config.toml
n_head = 12
n_kv_head = 4
head_dim = 32
vocab_size = 32000
norm_eps = 1e-05
rope_base = 7160.0
attn_scale = 0.177
init = "orth"
optimizer = "soap_variant"
decay_shape = "pow"
batch_tokens = 65536
doc_mask = true
Each number is 128 + 24 x the weight over its row's rms, rounded and kept within 0 to 255. Layers, rows and columns count from 0. Numbers have three digits each. The size before them is the row's rms in percent of the matrix's.

# layer 2 MLP gate, 768x384, rms 0.157, rows 445-493, columns 192-287
098:114141147105113096178183097129076135142099150091121123081100133134121122094124177161142095141108159113128085122140133091145138098120098121133122110145127117103093156117088091111123158131072118093145111192182107131138149085140120134094110123099078124116086098101112149182132149091133137123
093:098143148111175132161120092110091130124120108139107114141125141138124148158145152119133128112141135078132124116121169102096143137132131106121156087091142144114136113144127147134110126129155141123140155092131135139082132085120124125116107161102120157108159098107145130185142127133136120097
102:117137121125161152150175124161136115157137174096142115109104158081173095154111134131132180158143123164151117148137133161123138114146135163122106103179129144143135184102118110113166150161118134133112139107116122143152108088162142143157091129146124144154139104137138115135134149099093127133
101:129156160109125146182072118159153130105132136138077118142167132118099125124107086117124114111122127124070116154129152151156147128116098139115143149092135184124147122162107157128108138122142114126112133137138072084139127140142150120109134156127156102082130162152112134128132116144164078155
099:132119103126139112100144119147140123144142120130099134148135130110133118133147149096120141110131134138098110102109148126111106132175149112102114180102114149126077146098139101149116112122140147157126129151132102159123130112107158113116183097107144105147132114147171122121129167074108094167
092:090092141115138108114105157163121137146129169145125104125137138130094147119150149097088095175119132089120183159142112146136109101116092120148097120147099111141143149128087144113127090149102155169124124142153136095145113115160136106152095135149120113109186137160148130121110135164144099132
103:117132168150116164132095140119136160107089167141135099180144089131125150134124123137098135162143182129136098124167124113103128155107145169138139123108160086095136160121124094116103136141093102117144136139137108136157091112115145166109154141126157153107131120183107124126133130142127081176
103:129134114179146160125142161147130118151150173139139122083160122129138103165136105098165141143154117105142114130147109129116130140099158131130098091142166145138111127139134123167148118102152140111123140155135124145157134138159143154110117121126111148095114112125097136128106124110101145121
101:151129146151115148106098142101096090099069157091115100124113189115157108115119139138115123110128146121139108143130151124129111099131154128145120129088082135070132108105121112146167151153124093124106131171091115109130120118123087141145168122121148162114129155156105161094148116154134116152
095:121137120121092116103120109108146146128134146131109111108127117150096083088139116138166123181077093146111145145128105143098151148124161129134071119155146122136106058165123126086107137133102119101145137126125170100138158106142093100157149107123159097176138139113161106136147135118095124128
095:135108143141114143178128158126139128134187148129143150120125182117144145142125112142148160137156133144117136101165158093146134110120125122112110120151139104163117127149111122141112137119124145114148177141167097148084129115112129157143143153141145120139123123143128165111123132122100101109
095:122119142114140137145132135139117108148185170126071137096135093155130142090142104168128091117144134140126161167162127142159112111155177101099084105118103117142169124149152117145126122103128171145122128155107161129108059161112157150171174140127137145129100113145136149131148143169125118127
096:120084142114112119118130152151131129132075125157090117127108170110099105135130085141142166121139056112178145159110122118119183143133134106168110145156110152113148114092110138152178076176108120149151146142153124120142166142143124170124156138105107106152143152140089102117125126141156109125
107:101138141178130172178169134108142124117148115121125141121130142124118101168118166084114132139186141098090155069107114120150102118138112067139151159153160125132159137125083133128119150145172118096128143127087131143097147078158090104107141147118124175101115114154125148103124132119130125179
105:136164106156171153123110127084161117142143117139097150143095124151131098160131097134092121152135142111126138154134086118096121178108133142100154126170110131154129134091120143138149157167103161108131151113150127152161159132132100116073120104144122153107113170173127125105111139177129122143
112:144136117135147144091116115138110137120120135148118162122148141134099075094161095154107118113173094090101125099139124128159151076108126122128113154143108137158119107170115116138104151120122121108124128127086108109178098154082126120097187125154108089152146104129122148073131141092080103133
101:151139110157073122128107127127107080116136136178088097130102140106132119119099152092115151145105149139085097111180165105169117129138200125134128189124139120121149123127120141165097155171113132152112111120137095119167121119098108116148158146142155117143082139132129093118152139105141057091
102:095150124160111090123105136141121142141133117135123100095106142124132127118135154102139116128173123088109136058109131156133157125135144144168105183136129132158106106129139153100110119140148103154144152120159122153103104131139162155154111099110101103144151108067107114113090148091128144140
096:154110113125141150104118133137131111156103172089107130115151093077124096122141123117101114138106145108129108136105080143140103113119115140153130114104125115081120107116126156138121096144131111090120092166112155131136117121149114135106165129129103106139151113164136094131176128086165140127
098:141107117112123142151101130151127130115093136115110159148117119086108128109103178106082107106174112159095165131137134121127149181173173147123150140167107164091128129067100178150149100125098122100118147128127124133119151139100152123112123151095124136119075119095105096095125125103147132119
093:138145155127139121157102124121115110107150134153081163090080138171146105142137070107122087115136158103121133119083118104134168089140166121131136135149105146129152112122118146133135121107126091092120154139140109142108136121098118160121118097166146105114153166109114157127154130137133109102
102:132075089135151138139097132141140075115136130128137135149144081100166096115110099141112134125131150125121111089132090125118125148112139127126154141120197126124140109136178124146145184106148110142097164107092148129125135117130136112096110136104137119077128140173131108130116137111095118144
104:158151151102125099195134148134127148148112115131108109167092122127133182142139144140112114138139172125135118120156103177115122181149119128116151122139097122121141123127109083121182133126147141146070134172106157137122137133116131159167116141113146154181124127118114132156139155164121102143
090:126154087133109138194122096138094170157118127140112148139145127145123124136121153137102116096097134129171154134126131104105147107139148080121114105094111109141165144091086138096150141101134123110117079144139123128144101074157126144101113122112104115121118163159148097122132131128147156122
098:121096106093136153066105102095155156161135137153131102127133134173186129081161161083096139093099122108137179154106140133157139162122144097105100161092158140125155109153115157113085116127101122136119124177135107104120105112169149139133135128155127147103135126114100127124142130143099142113
103:101151126156066115140145139072158135137110105127144113161128133103106122105153126124162145135092145128153113162156116117138151106129118132113136158112120123136132117123151130127159067134111117138154131134139124155157154124153111153085135090106107145120107139127123097095139195169091084148
094:139091112116138086132119137137160100116140131111150111137108158137137120086093123113111121165092099114124121101110138144150132143091169139146113162157147129142143122117164162145107124144114141164125113076132131169095121120084117101115127130097107139107094128149088083086105093125103123162
100:121147145134127171101144133111143149142132097144129120120123080157166144117134136160137114136159127130111126159103124116154089160133083087143106157141135097115101136142173121070120149133111127099119166126178143131117115164100087148146078157154133119160121133083130098134153123098138091136
099:111113112145138137134139127102183131132127120117083077111118122140118109132148115134113125162104108100099141137178093136175106172139114119086127130161155103187147091123123145121109151130154141083129129095107188147124117070125143113102098136163084100080136153175156108110132140157099123161
098:113142151103117104147107142149123111115133132144161122092105158084116096156167134144139113107100139162117166111161108190125075119156116116116118132165139164168098109122140130141176135166151135068156112129153131118115124066123132162157120098168114132168097132123111145132152137135106087131
117:125152122123100188111110189162135093109137142141135132126095106112137117161143127139117115119111117138156123142153098139113141145166137090139159145128096118130167118115157137093143118097123123118105107111134126130092113156123152077107124117113207077122144123077106138158140111134140098120
101:122132099132125160158142129147151141115163094112166099143127156154111097130079079158115151143115128166143155112099103096135119145133134143106143147107142088182149110063157120128101123112127126135130170146134096120138092137166100138121134102127142088112143131126144144146144106165127107132
107:149150142156125164163141151124126180102152144131115129123130140155135175170133137109135136155099127140116115171124146105136144110161147134119139162099161125091166157140159116155145147106143141120113172125106110126146103141121148117103153116108098125149167123132096108125139110127145126134
100:100123159084106153110107180127097097141153144116135150125109134140088124142109111170143108138154098163100154114118159119147128098106094096099093159133136175124108072138135154122184137138118182094123116105085141111116152134174121134159176151136105151125142085170157109114142143141159152177
101:133162096173105108104117131116155141154143154142076135097129110104124156155100134123151151118106142123156096141099090142126111070121147118103090127123127156118131148137150120146095088134130131154135096098114129131129127154107164136131143148072066102155198135152094139131124138109123110102
090:142115143142148095147100098148119150121165104126140115141098113128172092104118159130158124091113144128110093141135119172183125094137071115124128109142162103122143128103110094147144139168140061134109131115140164113118114132125103152145121151109151102136147107141119149140139102125124133113
103:142105141122177149159126128185120157169131095106114099110127098140131162105131160128151151173128151156144142147119106120131175096146096131143128119136105111155103144205113097161083181107123150138111119124127142108118100155153118124145128107140170132109126098099128113119118094139202088179
094:163126120154110141163108079093115143097122170180104081156132149164164149139138175100124093109141153123096110134127121150135134182147087139137081114121141174182142140140132115150096128114153171113118160125121145113130111127157116117154113090119136144180145106183129119178138106139103128124
092:144130133149108099112116127097101119143172078140164147111127137133142122147139148099139107126161161136111153127122164084151134138171132087166139131122122117151122125135120177177109170139132110127139103126113117115137125087121144146159101141144124085079142108113096157179123114105110153082
101:114085113099099134118108152135141160153139093122119118131114099138083126138125132149106115115129125108127138152085092111158162127114158166092139131114162147135110158125135135138121168110129104125111077113092118109148088149125140137132162096102100131108147109115146112123135123124101095127
095:146127141171092118167130141162135151104136097097096162119143176122129165145129147133156110094139144172100153125136103144130140094131148080136115118123142091120162114138126142136124124128106171141158148121148118127103181149125093133113160095150129093140132127134090106119089136105136107109
101:116145137115134152113100180089142123117104103156110177112164158104189137120108117136146097137140104139104132160086127123129102104116108154117127158154186154123113155110162119107144154122107129108126159128120144125151068153162090122143128123141132119134104110124171149137122117145161100153
096:148116121127111142115131155128120160175133098118095129166107115114146149113159136108122130116153144112142149109108129143095158167103131120167140172136150154103158102145129116077124113121136116160132091121129111165136081126131155153094135163106119128149129119108118104110188142143174128133
096:155130185099160149120131121120108152157126122131123114120126149171113141145143147140142153143152139134131109161139147138095120148133146120119118145106117108142100136140154158102105126113121116090105116132127096111122170141135109115089113126116080117144130112081141163141112105122176143100
096:127173138152112144129135101151127144074133127130156168129101148118133122127116122159127115131099125138182087160152144114117121109115134120157140131127150116138134153092170130094158164139173134093168103087106129147143134160113105088116137142119123119118174126125083087121146122090112095092
104:186144097151165107154178100173115151151085120096133097099140105147159080132123113148086100142142141130131130161150136125149147146147143108130086112124105140113148129158119073120153099159087149130120148155138118132120163115129146159110151131112157104123127137119079138094145122106110093094
097:096127105135108136119139129111134122183116109143159109094119134106109146141100168122107124107138126100187140098117140086123110149134141120119103152125100152126128126102110102073154091159157116116131106122122143136119120095172113090133077129138123142086116139124121095164088130119134094156
097:132133125080179114131144138080152173141110068144075104113064125134144086148152170119159096151115145123094118152149133110090140135128138157101127125145115112122116163106117119111095118098133120131140189115123165127153125145143115150135113118120121097097156127109148108154120067106101084131
099:154125163151131148179142123120132126114120139112108120120146109097126119148134094144139114142140135137119172101101124113108124129126112162126086098085151135128117128121133121141167094136103105109156098137170097074140152172100113144115107131121133129105183142168108127167105144099125129096
# layer 2 MLP up, 768x384, rms 0.158, rows 445-492, columns 192-287
101:128052132131130109068117118083083115120106142154129116136118084138156116146132114082112149189136091128116141095110114148125109110119155124122157165162132154137140161117137127121125140136121094124119132108062125127145096139108106140125138153133139120137137193140120146107138167131116143114
090:102158125129160135151161173135178099147161134121100155125143118138126126112120127137128105107123151133129123113168074150131112159148148132139149075097141172121119090121123160132123145127170143139146152163172117152147119103121138142128114173126140131128147157099147096150105129147123125159
103:136117148137102100126117109137116140088176059116146143193138083153144136101141117130165139099119184117119165131096143128093109138145070102115166146088131126145110098201140113139105146140122149140151081150127114142105124083139114127097145100140156145106185123155096133130127153136179158111
105:174090117102083124131147128115087139127138133145152141133108127146106145148145168120139139100159148179163125064170134079098081156105115116144153080175125104110128104094147099153115088093118096117123103128101150115102160107112099149159153124144106151133156117124144146095121084147128146110
098:140122165150156154141148136133149118160149137077126145132118143110123127144103121133091151111116128148157107129150114129170089108072165143163161136169114134141139137131105148152150127137126148134119115158128145151135127139129133118131106122106137175086145163086145153127118091136172125107
094:162141136095142123092132136162140138104090163133145144154114134088143140142124144114128137153128089136112127115154159146106116161118115121131078090090105083151097125134131100087102124127137151104108099139134156136163098105100116106138118106162125157154142072147162184125140130124109095154
099:135127095101180142109166123137119120181177143101176151097117124102125101095170129112130120139117125139102148128107122107154145129110167130110112147098157113112155123109116134132125131133157138136131126126135117112135150156119127172138117127082183138085123134131135164123148106142133106107
100:191134112172119161108114129140146105125132137108124106133132123138123141132080161128131196148109090098106090119170118110117098122106162113125136144163133120136164123115120121141148123153129086117142139094095161113090104122128140116100103101131114163157108159117104121110092135126101141088
100:150118106150135129143121115139160166179129130128075143150160093148119121139125157100149090176189129113102141118151144108150093133132118125102150132134146163153128128132133173107182111105160117169092096125146167120112124103131143150165139149136133143125135096122158113156125200118118122126
093:127110117138134145103102116158176130172125110076147154158121129120120155126092122138178134154084108130128119125090117145115128143128087168120122088143121119105124099130103187144115114118127126143159072094119145108097103086133147151174125096164151152126147140104154118082120116119146173151
098:139108146137087125097093099139121129095108096102117102096113089164121155130118119123067166136142134162118153116113147149161150158183131098114132175115128141125120132169127125118132140173104157129111136090091107149153102146127102154097111098115142087142138130138124115132127158099117125168
097:155085115094115185162110119151163133160156154108119137120157141150116118113123141174099135091157104165129116121138108112135139100115112132080135137119147101132089118155135096103143116129093096098123124115119166141108079162132134109169145147107116131085137142150142134149130131128142120113
102:157068104125081148108135137144133132113124091121112133132152164132143143152149159160127083126167159133120151092162111133134124154094104129114154108145087131120094136137151153125127163135148176124198104103141161149150128156094100122162161107135117130125136129114123158135139111100105153123
102:142129110082094131113093155123153154122115116134113110180123159173137143135124126155169112132150081124154120096130157150117102146163108142087138094133122143116124117077121117094143097138100127100103131117116098119124092130155120120162182143133125171093116155118135115118158161091196133116
100:141092140134149100115144090126104118136146156163118161075114127167142141093105150138096114087171117137178143140134140157168110152108124102147127078133112139094127159107140142111090135127153188142148142090117117110145128141150127106118144130121190130149135150125141137144108154072099115161
113:115111108111153134121090133124123133115167146140102133136173172154145085126116089141129127111154127109168145115145159163134139087145134140145151153149115152168066129134101125117117117127118156129138125148098105123141103133143120127123116096105106081143095148125127142058134129087096081151
100:110067121093091156077133118075120118107114134123135117152115113138137094106108121115106137112111140172108094084156145118119115139143108164161123148106116144101115134131144135090168123152125106125107180139160147149130156117133093136140137154139158121113120122138104188067159166128135124129
093:134160116097123158132160124111145130121137140095147142111137122107124113117184076115175149177144141147127138089143135134144161091119121079124122124111083146077119153128087180073120175091115111155130103117111153136168154123116091135111098121189151148137106153102121128137098133094108131137
099:183116123129101179114107139121148128073171107116133132114131143135104167097110135118124187115145096138127122114114158111119132099156074115076140139070142128169163126144147101117138130122151100099106163083135105112158118137131112131104143131141089129125101155108118142135079155134128119123
098:131132146153118166139070092130144129147110131117147119115116132146137149127133142100149132133148126126124128107176139111102116098122109137109142113138119071122128126118113153167138126119142136133115108115119049108104159109118155125082176145122157147116088157171103162136102162120138162136
096:163095152132102163144094129146145114148132169141101112086149121152127121123091128133134128166165085141086118156105143131137119100131128121135116149121083143113094071166102098137111150149146108097120118144103125090127142143077116099135133117160166125133152156140145042127167120153120107064
102:122093161142139133172129112160133119135108124128119126125144146152147113080091178130149150125128154134133126113105133127139094186103126121129115136135157096120139125116144118161121151078125139146118104163080135125115109110108161134118083124093166111094140158122079112161132127154131139115
110:135121129147128146115125094110131138127170150115136087090178132094147139118169098106144187161102098132126160119100133124092113088141134109142120132150127143098116096113164143133160110147155130081110090114123113148157104132125119136100143113130122153075121130148147133119109113148133128117
091:121145126137145117126093131090164094096110160128151151121139142135128121147125133113152142100116136099117143140094118172159086151148107175117106096162155170162103130103129065172100114171152098126166145119155083133112120154164104147107180106102132098158147082129145115080117101110152129124
098:101132113110182092089115123129149200127131114119133101121123109136147102133136128139146111105113151113094142066100125154137158173136105134103115145074132175100116108138163127107092137151123114152156150143135157133125104099143130169121094138110097134098069149110153125144092144116111123137
101:101127162107085119124070126126101098113110092165177108143100120145116135120105135106136149156119137123129113090142135111145122132144136090104145105096151115161131107169131140138138173154111151132102156116137114164128180161143133150131122074141124131151174078108171132120135072127157204106
097:120132112117130111137162136149113147109136133100118066091121107146143176105175115123139095099170118121149137126133081164147141172130122157114106128105142091095106154123057181096118135138130112144122116129134148141137162119132134101136122191162107131099151124134157139121133144131128162099
095:113127127100123154157136115160154130114085146171092127153132122101145095181146128093083125154094134120110184114136142123168119139126104138134145116114137100145144127120188169146092113143143141109081117136092130186117152088113143122147135123121137111095123175149054164107095133087138127094
100:106139136127123124122098090110165154107102142148099120137102108097111109123085099095131158116115126135094104099119114127170132135096107152122100149160139077101121188135176141154179148140174128183145125095125139120144124110154146155114144116134125162088150175149129148147147099157135163092
103:158128087152106119092110117114139158113121104148090166116159109150137095112128130121119123132191121123126100149136086083134128149124103115087131177107136146104174145171147109096101124044102141121129140157100097123105150164117114091162118121090121082155124179134149129129064121116125103069
122:130173140143163157159122152133133121153138160127147147113100084075108136134125148122125131153121086118122141169171126140103114157134154115118143190116112134153138062078139124124119128116144122099120153162145128151153111108125125112081160146151170115123147137105123151161175110122105110142
106:138108096151114165118124136127147133097132085142166099127162142108130109120111091154104152131156119131131104112113145095143097170179125134090112157132112119145149175084108142114111147104121151130135092115135093122104149099098122129123135129127143159099179146107101165088159151187137169152
105:107135174111088127118170090106076093146045114136128158140119115154115077125134117125171125101125120154116160086153056140160166115168082145126114109142122163147132143099143179148139137163114106119131155098150150120134152131133112074173106148082145104091117117131122090157148151111096156115
100:137149114124114159110125129121096128093107140139131120099151117173122118156126131147132089136151149097153093121127135115130120112136156145160114137069131136131157128092118130114110078114129165095182146148120125109134113146119160149156088162152119081126158141141100171150095161118139111140
098:098115164163171166138098143114135162110128151118163126139106135191139093159146191163107123161128136123139138131124125099112109141125161096109125146124099102165112139131136138117110175143133171122123139130163104077164107137116138124120067121187116161130136134081128160112162107134127154126
092:119161118120086157137153113111094131149161146136118137147204110145124142147110111147117144148111170139119094151079122109113134101143153115132112112167095086110100117131141165110156102109110143125114146159128077142110132115079152118089130150171117158150115173113151132146129144116128132115
101:133133117138157188110120124093137166118114083138139110144165099141115150113116119172118151189119173153123118158103130124139164094148127114118106114084125141133123155168103126140109166090152172112139121116124156129070106174137109130171094162130166110127111156126128107113151115150123134114
099:149119110090136115146106133088118172117103157172114137164144172121084197153124178109113127116125122102133119136090131149134116179102128117159149163129150155151128162139152086130128129134114148107095127128086113125111106133109117114157110115105120159171140126167115122157131122114115111111
093:111132119134077084125129139097129158158110102135150149104132177136101108129110139103117120141141085076138134101110120122143099168120103121176113130113136151158143152128130170107127088150114155146132115153158127148103125134114136157097116121103109126068185115139087162169140145158094128158
099:113121150104132108151135090068139106107120088120121186133140108115104122135160146134143149118125113145113112090108150108144118094149164161113175127101123112091145136111118086113104122133131148067145114114132126167135089141144108181145183119096111099105121136147160070152090135116083107078
093:131096152124083165076096173090120152123128153123126158107131118138100173109108123132120120107104145133112131117094098141093089111126136144124174112122124075133109133148159139120117112153124150120147138150164116131144123186092129183107156132098143127120127118130093157149115138167104160136
099:117074119090157115104114155126111112114136153107119111106125089140107104156149149133093128129131121135138118142144130104142160135098128148109098143128137086105086094122149137118103108089110094139145130137141132136160106129108122147132134128148135162164092066081103125104171141119145123197
100:149105122112117132097148136147126162168141080137116119130101153125134156144145177131104123153148135104147172154104141169104123133093156136166141153110134134098121091102121123105124138157132107139146092136091111148151117133111141157087141137094095094121154093106134137123171144139152121122
100:141103099165116130135134144126156141104131112100138137125166118124137137133121119112127120108097133140154140102146114136113125154139139119152172141136113158116115090128093096137130143120114121140137121158118177142160136138163127158172137139163122140151116109179134095094174139122122126156
099:153112114102122097145146112155104138166120115108136119123117135137101143102134129077112156114151104119145114109108088123130159121144106129117098135111078121156144141119128141125150140125148148119151202172122130153174148124100121103138128168131098109124107152143114132131091128156144121111
103:160133115167113100124135163065147116147122100153137190135173100050160150105140167127119097136147137129125158151132112142150110134073129124160155117098143114111096140118119182123174138152160142112166132127131134122095139097191142128147146101126120138130120108119107054131119137133116130113
100:110089132161103106109152135135133129188168116150124135057114132164168144139122149126134130113117087118104143172115127122130137128156166127135140109145122148105132138126117134131107069140090105140147100130169112116129097142153163148135139108159093164125128165112107101119143106130121121158
094:140098119137144115110126132131173158152146151172123114116126142092110144134111131091137141131149133119135116129104176150092120130102162108117117105158150107165123149117144082129127108132124119136146178119113111103159105116133134183160091130148130079116127129109106127147125118153075097134
# layer 2 MLP down (transposed), 768x384, rms 0.145, rows 445-492, columns 192-287
099:145126094120157148155120097172088149132094146140118106147119075118153144097128146120088120150145126150114135133084119142125134112098147132106125118160131126133159153157143134120128146147066135118125120126116152136114108101106130141133171110141090108119203116148103143178150132092134160171
097:140123124116136133122127134180118136179129158123143118109083087115141101062131121113140108101100138138104162166182142129124171180137091130114146119137142093134122114119149119137153120137140173085137161103136107090144137126070128122156163165143131118124119129183159111128117121176165108101
104:118156152130138130189110107098115120140151128112146139100152052108141188136098110105137109100147110096168100139146147160108124123137112138077136160130127128116133132160129130134091099124154159115119109180115144133158113108126140134117161141096157081121113092104112143124109126130162100133
098:135130134153093093087112127095104113136162139107143114144061143133071095126144128108173138107173132146114117118121171152154129162120154136113139118085134117146159124156138125095134100103072122076163134099112147115131123105140103144134113127121166139150162117105090124137117136089145173102
099:142116121092111123122104138127110136076158085123152111124138132118154143128076128152160130158111111096122127130129153130068133120098149155101165101067155129137129113172107119143124131112076169130105170128129153112143108146113174134113124155161116173103116166114161157165149086107077185090
093:114103118141132112114109083131136099124131120126127133134126157154118091134080090089171147087103150108137136100112110122130130133108080077147135129131196118160115124109122184130153151125133110167095118108159117118158164091116108146127161116113114146117144164135118158141142130143168163165
100:114089089099126165108133113138126089123155114154092102095117115097138147129134076106089166103132117071101129133131106147129129100126160107118122116080080142094107165124160110122128137148151113148098137144164124144123110127116186159093123168158153148129120117097114163126172145151188128115
100:146167124086152131080095137136096157127100133093088124146130066144118132148092168158111127137124087103159092138090164114136137120068165126115161103117097114121163148102162093104095142097110135135143115133155117127138137114136121097172162087164107138131110109124113149128097100125148123110
099:116144122111123120102137129085106116167132123088137132138115132168123138123147091144137115167119150131124116109124118113113132149121110108135110139116165181117143096084116113122081141125136122084101118143099084081143135164107210132144114142095155125136168163099105111169135131105119085127
099:147095168154110145145131129188077112121128080070175133098143181117078144125108139145143110116159132132114106145148128111128114154139074147135104115163143118112134120126127136128119127124120106125082072123102145116134105179163139112162134140123087133127134164123086089161114089132124114121
098:091107136108099115140116137126151147120123141100071143167160126168146144144123130103108135128120110147124135104187107153079149164114117121139112098124129159124101093143136108129128137119116124063122132148119116137158156087102121079146156125107124143123110128101036169120115124147138113133
102:174101107086099177106117126156086122123153141112116130155163093144124130131132091151119124131072096126145108154128124142136165134117117120117122133125120126154108133141175140130089128118122093127133087171144133126149116119116131109174163156148128143126115149134090086118122139162178107123
096:108128162145143123119110145162137121150114135145150127136177128152139130158187159133154147131122099071098075144108073153138120126190076120098131127082153150100111164153139154117146136130122108102153068151130149107124181132149125123152124134090080098161133115145122108163106131138086144134
101:097121107097152105114128074125133081114137075133121132133104148126163091114124165112162160129128146106133102136123125080103110109146130123122102131151126133164176099105116121144172122073131140051110141080081116158104117116145131086105154129115165126147109122139146129134148159124148129112
104:163111094142100131168117098133149140133093160104107149105154097102117140086098132120144094124143093139115128152134139163125124137107113121109115111067135152109129088114109129117133114102130172135166126141170079144144165131160131125119114152131152150113109124100142131148110129126123160122
096:154137144127122106147135116130104146135137131146178119168142106136152125081144136136110123161125129099162145143113151146131128128168148148121130108136128116122122123136109116099157101138080163166153126124135069088112116132128154096160148131113138129129128163105158114147126105114110098113
096:119154161130131102143151112124216135138143106070138133123147150147156120132152126132157155117089132123136143117099155133135136128167158148111097128101113132128096144132123130115162134157124176086157122102103137151142149074137131078115122146127140132112091099105165145140159160103083124095
099:162107169147142132146127124126145102079113150162159133126145083121152088145136098132127109124107130156156127109121079122079060133119100106149132158129123124110115164090160171139131125130099130163112129103147123096161126139104114104131141116102171142112104137155143136144149132139075146172
101:134168103118086172119118122130112139139105124097129120131145133098116098096133140116120154116146119098147173107129138140133098163134071117112146138170149084176097145149160106102123130109102138144123147100082124133133085141139096152147146138146133167113103135130145157175112158133164146094
099:114116128116140150151173124102100093107130122115125129130127138142120131176179106097175142115137092155139106147114109119078131094135150145172101183122119129109146143157186156099101083145128147113128106126129157188127127084094117081127103084130120146126117124163133139105084095129100148160
099:151104124150121107133138105135146147126141181122124121083120108112136150137098131120123111113122103113172098160126112091140122102111120154132129149138150134166116144112139093124121159126129121122123139096107169114114127137120100142112123152131095119127149143115102150123111152156183114122
099:145152122052106115151129131149128144130103144114085107144148100136142153097141085121119127116090151115151152132123093120114110086109131150090133139147148147147127151168103127145082117136133089132117130076126115131119133106129149161140119134089113122100123163107113119123121133120109159112
095:107162136169136169111083125176126115154114146100103129127154102118135146099124108154119113111145141141100179140139106119111136109137143150069107142120155152141061094138140161112124132150144126180124137109077131110057102095121138124121130141162084141105108175147101120135127152108126131153
097:100122118112110170140161108119113138113126124109130129174162080130112152097175145113164150113116157102140120097157143154112127157130155098120124129113120105147120163124116136108121136128106137086155105098160177116114153122159142143134141153140152137149117113158140108134153146155113117140
103:160137098124185118165139160182136163110169102103134105149120166111171134149144101172119163096158149168170149084125131161105141149153131130086152094118127127132165102134133150127162145162134138145103150109146107139111107082147102115164134148140110133102129154155088099139115111110108182088
099:136157137141121111128097113130110111077128078144136143130149131143108081136120146142147137114130130159145154134129088163142109111114104132111117126109096153094106144108099156111134161179142148162124086180185131123103136126132181124148117098162126107147139161074133135138093115177120107133
099:122148115090128097148162135170129138111168119144165110117142132102127135111108126176146118101123123155161137110124126128126140136119096089095149096136129088157111128141114166105132166107109112104152130130092125105146102133151138098178114128080132164113126115148125161127161114108132121163
104:171141202124110111135074137150105152136140148185096115143176137122150116184140155100104186102146094089149122122147128141122110138153103103119091114141102113081127144127203156157130144116100088127128170125119131109109162120125111147151163131120110118108155114143105121116140100126144131155
095:126117170128114144148145152060166171133154158158104164163141067137087140149142121113132121130096130128120103128126147143111157128131156120144119180168144174133090157106114160115122129116121114176111118125099100146149112141152137108132170096146125144106127094141148095139112154128114130121
097:126133103152116098106120099103145160161142167133089130161127126125136135156066153183114135155113185139098129154126120140143094173142131134126136168154117117140181138161165100083108127168124076110135129130148099091148131108110125131134117136124133087126103108196161098149076137161142139097
096:118142126118134140118109149104141087116132114114124126126118146091152106134151104115135101126096092136144128165167082107161139129126086086160118119099084143097135143117106138108107137103141135139137163132137128120100129131108132134110120168153127171177145169166149168137079116165112134162
105:113108105146124137152153133119166190120152093097176181162124130118115110099125121137127144159131119099135096109128125064101144145161128143121075141118120128151108107129150166117163136136150135183134151131181142137095142113132133144141098127158136127086165139120129113110126134133110113111
105:124120165158106153123147143116074129134155083162108112095099116223121124138155111119137125169143132167126113112131115112093187101185107135118089149168102117141120127137136172150099132111124153090101104130122110132097170110126110093140145108082145147107110110122148112136171125151115123104
099:169092133088164161086189148070124091123099156190103125102117110089109117135132124145114115115105127148100128094136166193122141142162120132124151157177119140094111135160100140176135109142114121131135136136147120146113109149126166113127133122156136130122098142131153125151105130147102167113
100:139149066117141111116147105109120148126141098144122153150110121107129113148133133142099147142105157129115148128102131113113115093099105146134074155129152124110149138158144117135108116098141161101107089114117140108107109084134129129141159137116096105163147147136139118096109105120145125100
091:134130149150118077144111137151143158178101129148124158091090132109163136114147130114128155132094128122102132106087092128150139133165103126117123126122140133081135140135121115143152103082142092063140096096163140099154091106160173146089178138122086107119123132099125119144148114107126161129
105:127103140105118104143142102124157096123122136116123129153115103108122083149123141119143126169130144099135149139147146146142095152161137120153082149119156127131123131120078118174167149123114143073140171117152160136152140145158145083140125162113159116114103125140109137139109110123120129119
091:123109129138168148121094101181135107127108148119127091144119126121152140119141131085088130134140132104081129128130108071145097097075173169117106128161147160113115165103119146173098067141167080148136098139108135125125137102156128136142121162129097110133156149085164113156130088154094125125
102:158126144123134162144058133139141073129143142146112152182123127131111169139150102132169136144148098118138201097130140090174154151092143117131148121124108089157107147150109132142127125111133132077107121136057151140146142111147130145110136127053123086136130136102118145129104121114151141137
105:072071082131133096186131153144101132135153149138147121092115115096143154132115167147132147122089152151159103172124094145178124142124146133185129135159154144079113094108108143166129099108120117123105085135114153100124119133125110137152103126154139118103149156104097117138143153094151163116
100:154091101120172157107161146122114132134137135119137147119096114166127106146108101154130067128166159108107136120100097100106109115124113120110115165154111073165165117105123119159143145143116153098146129142150120152116098188108130126120124136158125107149165105088148099130156167101197174149
099:115114115156137078107140094138100139136120131154133102134091101146068094139096162115118133143144142148159128151125104108143124095144125135109164134132131099145081134161122158126113134086157131123140084115153073105111172112123125096105141115114130110109113156118104131122134148118130127117
088:101127119104094122122132134103112138135136111143153138063131174127141120145111141154141148151170108109145140142084156142117128097118162092082127105144151114129126133107135130151146119160180128133140121111138142109113150150124152161124148130151093087132170102177127157131161141107132131155
100:102129155119126120122097129143108122157117128130109150111133134138112144119104118168114135108106123089134164109121106129133093088128173155128131124108115121126123104130106118163130193174137142134166081136135159134138115086114119103203099112146087146163068138138106104158106094120161126132
098:109097121127130128146158158100110153172096142166142113147166120113112081179110137145118099125121105164105123154098122176120111139125071102064155106099140104102136088085107108123139164155152150152114102178093112149143135138091112130133132157099099148148152119133127118136085120106118149135
099:105180167138096114113111141154157167126162120100121133143119103141123124126129137162155163142087139120089106120092143116117153150133130107127131145148116100104099139109115130145109166131126119131146120092127106159175132108115116128132122108127111128137116140133133121164111133146077165137
096:183129075148141127127138087134130069125130111113128062142131150104145128143161101127123127161136132136125138133132114104108114094124168138122111106157120118095104134154144123155109146141148136105154128169150128095150137100112135100164126131147127135114139121113142094091086123159152072145
097:133125151145159114142121187114085148125149118096126119120144104141180145111088134143113103101094104098147152131117150117150137113106144163124151135172165082144121116125116132138143157136111157134132104132121121106091098114139162108171107161101167150141103188127143120146094151133080185130